Weights of a small transformer language model.
Size: 8 layers, width 320, 2 heads of 64, MLP 1280 GELU, vocabulary 3808, 9.18M parameters.
Architecture: LayerNorm before each block, learned positions, no biases in attention or MLP, tied embeddings, attention and MLP in parallel.
Training: a variant of Muon for these matrices, 182M tokens.
Each number is 500 + 50 x the weight over its row's rms, rounded and kept within 0 to 999. Layers, rows and columns count from 0. Numbers have three digits each. The size before them is the row's rms in percent of the matrix's.

# down: layer 3 MLP down (transposed), 1280x320, rms 0.0656, rows 525-554, columns 120-159
# up: layer 3 MLP up, 1280x320, rms 0.136, rows 526-555, columns 120-159
down525 106:530450488508581474526460617529471452490532498609540529480458531544571527446482521596456479369457559499489541543587549451
up526 093:498464497484458542560476439445578526539431576454421574488527557509503525520532584467555416470565467504426505581457612614
down526 097:427488425524539522473423464469443383443565480493498583464475591494478534470489479574535497488414465576503486462563441509
up527 100:490418521577537452462530527557587545479596400596511514534579459520477482438544545510469521520494444542505503525473566487
down527 098:548616471520483532596612418490504510454571582551466442519501546448530596450412451516523544435480474527528418519448477377
up528 100:595516542486467497437404457468500485483487565448555558486549548515497572506506474438506590474554487475449544425434459484
down528 098:448477541469508403599512523487499458480516544413407525471480468501608490510467495475526504565446496511489480468533465559
up529 100:451548596448427419557609436488539408430497467542533509520469457462506500463512445559455465603511534458512435530493501508
down529 096:477457489600661467531481480463447500527521497472484463505469437475397514469634552411538520476506392581500455489480518438
up530 100:480525481396497526530529561567649550549435546434503562528530528333508533483535451555568487496487487442460355412494479510
down530 103:610593490578570446419412510476520510556392498502418503544396580592521504511482523494492523397569468527383569547433470426
up531 098:435476535457472591472536513642506559557526508527484551537457485497497525485560534500487498422487466410489538467607478516
down531 102:530461550519465505565438461470525487505596545447444466474469473472488543497476482500492550411620477587464532476484509544
up532 099:524508565480493498469495491575488545487517443485612589455477433431474436500426523553584516510469525502457514427467584484
down532 103:485444524481530570449496426587553429571553535439561510470546487493501478493592485585524541503612518495452498470522521470
up533 105:530553550415471456420644565542398514559504500548585413380566457512506483484460593393471506438609504432420558513514477611
down533 110:493549453496522552456553546433428497433476493448530419451571560427482415443502606474456554509474471503524437524362466558
up534 107:562480501508485483504536548580561476568574369489462527558448629548555391660481460414585591437478460489484554462554476533
down534 105:506556443445499463538542539476450510497415513412532541482451588449470514518507522484477427479462449509423483532553424429
up535 098:450533503468487518518490495408520494604456562581467436464481517639383459510585451427501483474526480489436479582383489534
down535 096:512414529508521587475553475427525476540504424549487444490478515481547416506468497507574568489471466470514482435596531502
up536 097:537588571593466432498573591507499488516505489482406533532474488385516612328536489523567517533500467451434558512472588551
down536 090:482460442483466457544525487479511553470448507572497515550469377479523549442503505642511440498378403478466480563458524500
up537 100:458569510539473509471493480543490475435539490464473580465464446600520417594528494508589551464520539384557511483525421480
down537 098:546480570486471448466517515603416483537536443474533563470425433471499517457536416502486456485466435501451540530459543529
up538 102:453422553416524568515554447407584519441440417529551625461519484465471495433517525453528426556508474534494357477481543588
down538 104:539463504542427487494470483593420469590495532493514399564478560517630624516527474426365556428544571469494536493459530436
up539 105:455419523578430468471488498491461407442443477461416487484438478425462556556443476439497512460427491459505473546587493535
down539 099:546502521459435437476450525541483549486607585489523479492513531515477485473493422527527493477564459424477612429450493438
up540 110:574515431558512557494504471578427517513402475425565547484431613482533482466539429529464565546589511471474439447524511516
down540 113:488505427425474392450499555524497517566416444579448466579485576480514459432539556489595494506484476489539463509428420459
up541 101:510487563486509558613548542410544434390501502574442524481442523604566501435474485540595491463458525488542492427437562510
down541 101:495522435584489525461430472483446456570543555429537499501562497486445503476549454527504366518487458512550486475496498495
up542 101:535511507398523424439472478489446514486466534462472557479452470544587496507581506472532566358527524485452474398399550486
down542 106:473451490478524446495506527490524553521520530437506439500478459538552525434520467540547548492621507492560481460464583548
up543 098:515472536536589562542559479487510537504609495501481483481474575546412533508563550542469383503567643533452542540528410416
down543 093:537504549474418409463502499465460510480505543515467560576461420507533435462553464514503560501482492518602511464449524472
up544 103:582435558527502458544617641470525498462514598506519538409531572496442403505586506520530388478496460431577451461476507505
down544 099:497489622613541543566490439499478495460502438565549511423461571448485528514417450576562442434471450561516529438536562564
up545 102:598616505449563618419580460448498448501501548487441472540504518518489393563626502493466464474415474533612526548517538545
down545 095:487585468571518519420518480579501510483432535537469545507399502491500490530450519548485535468530523486507503537561552503
up546 095:514424486551430573562445552483441471559481489555493533491452545468552516481450457531539464464491432556490466512480458438
down546 096:495433554582618459487636440532431525538462391445478476569528478460446572580565494544606470488521497543529421567554493498
up547 103:549521511579436485426490433453482611531491494444597501522480482444470486509538491535493497523478462517506431537421541531
down547 096:543515570476510539610457555514457599477509493487536558468575610491580531538558497485518492500571529505491502509449480477
up548 110:464536517534556502538547448520527571538391506442521510440586509600490470431512545524534539376570461516423327420524535427
down548 104:494467413474521466474563664429455553459448556428581527502523456508542468425403499472489519467453570508477517524409517565
up549 102:485548458499455504466491526493515585402520414501502527523424427506484413523433518463495469511480518528467489464535574527
down549 103:482429523487555471446457481602477506472493463503477493425476514504489543482518502546448583579512403494555547469504523604
up550 094:485439484587526526520552454506551581509500413532499467571437500533540528415506483463444528406471465532555519421423424476
down550 098:486496464511548515484505491557479467379500573487553523526432600521566481483465520411492514548477492505421564573548591512
up551 108:538533541529454530426505531504583460531462474500550517495527601470399430538455565520435493444533506504507455507450483395
down551 107:513428462484434498525558540509435483508478588427567495551476463449499456469554546559549588549476537491359603381544526544
up552 105:544479537436450454411478424513508463490582497430704478448477550484588565444512515562509589577482523510499528560540497479
down552 101:434495550497449534597565544474547551475404471511556554628481506477503516557471453453563492554537503501472481489522516419
up553 095:448498509434514465527489513492519601512480466563440474402555600472545427476398489625432513592504511540462586441483495500
down553 097:510442461444513491416540451490520384509601570541497467556454598467506485479556509492482524454635498545533450472568540473
up554 101:569477457584435522461511490527479495597532490466469563405462552464519462475411550478453440498552457483523577537416515542
down554 095:512556474476546444455424460438415440512481527593475577454590517491521512539430511458497504472508443518523418546519524487
up555 096:449493461476443571447471512478567466488447443505479508602521532595357533472508496511434441528572486465502571500538521524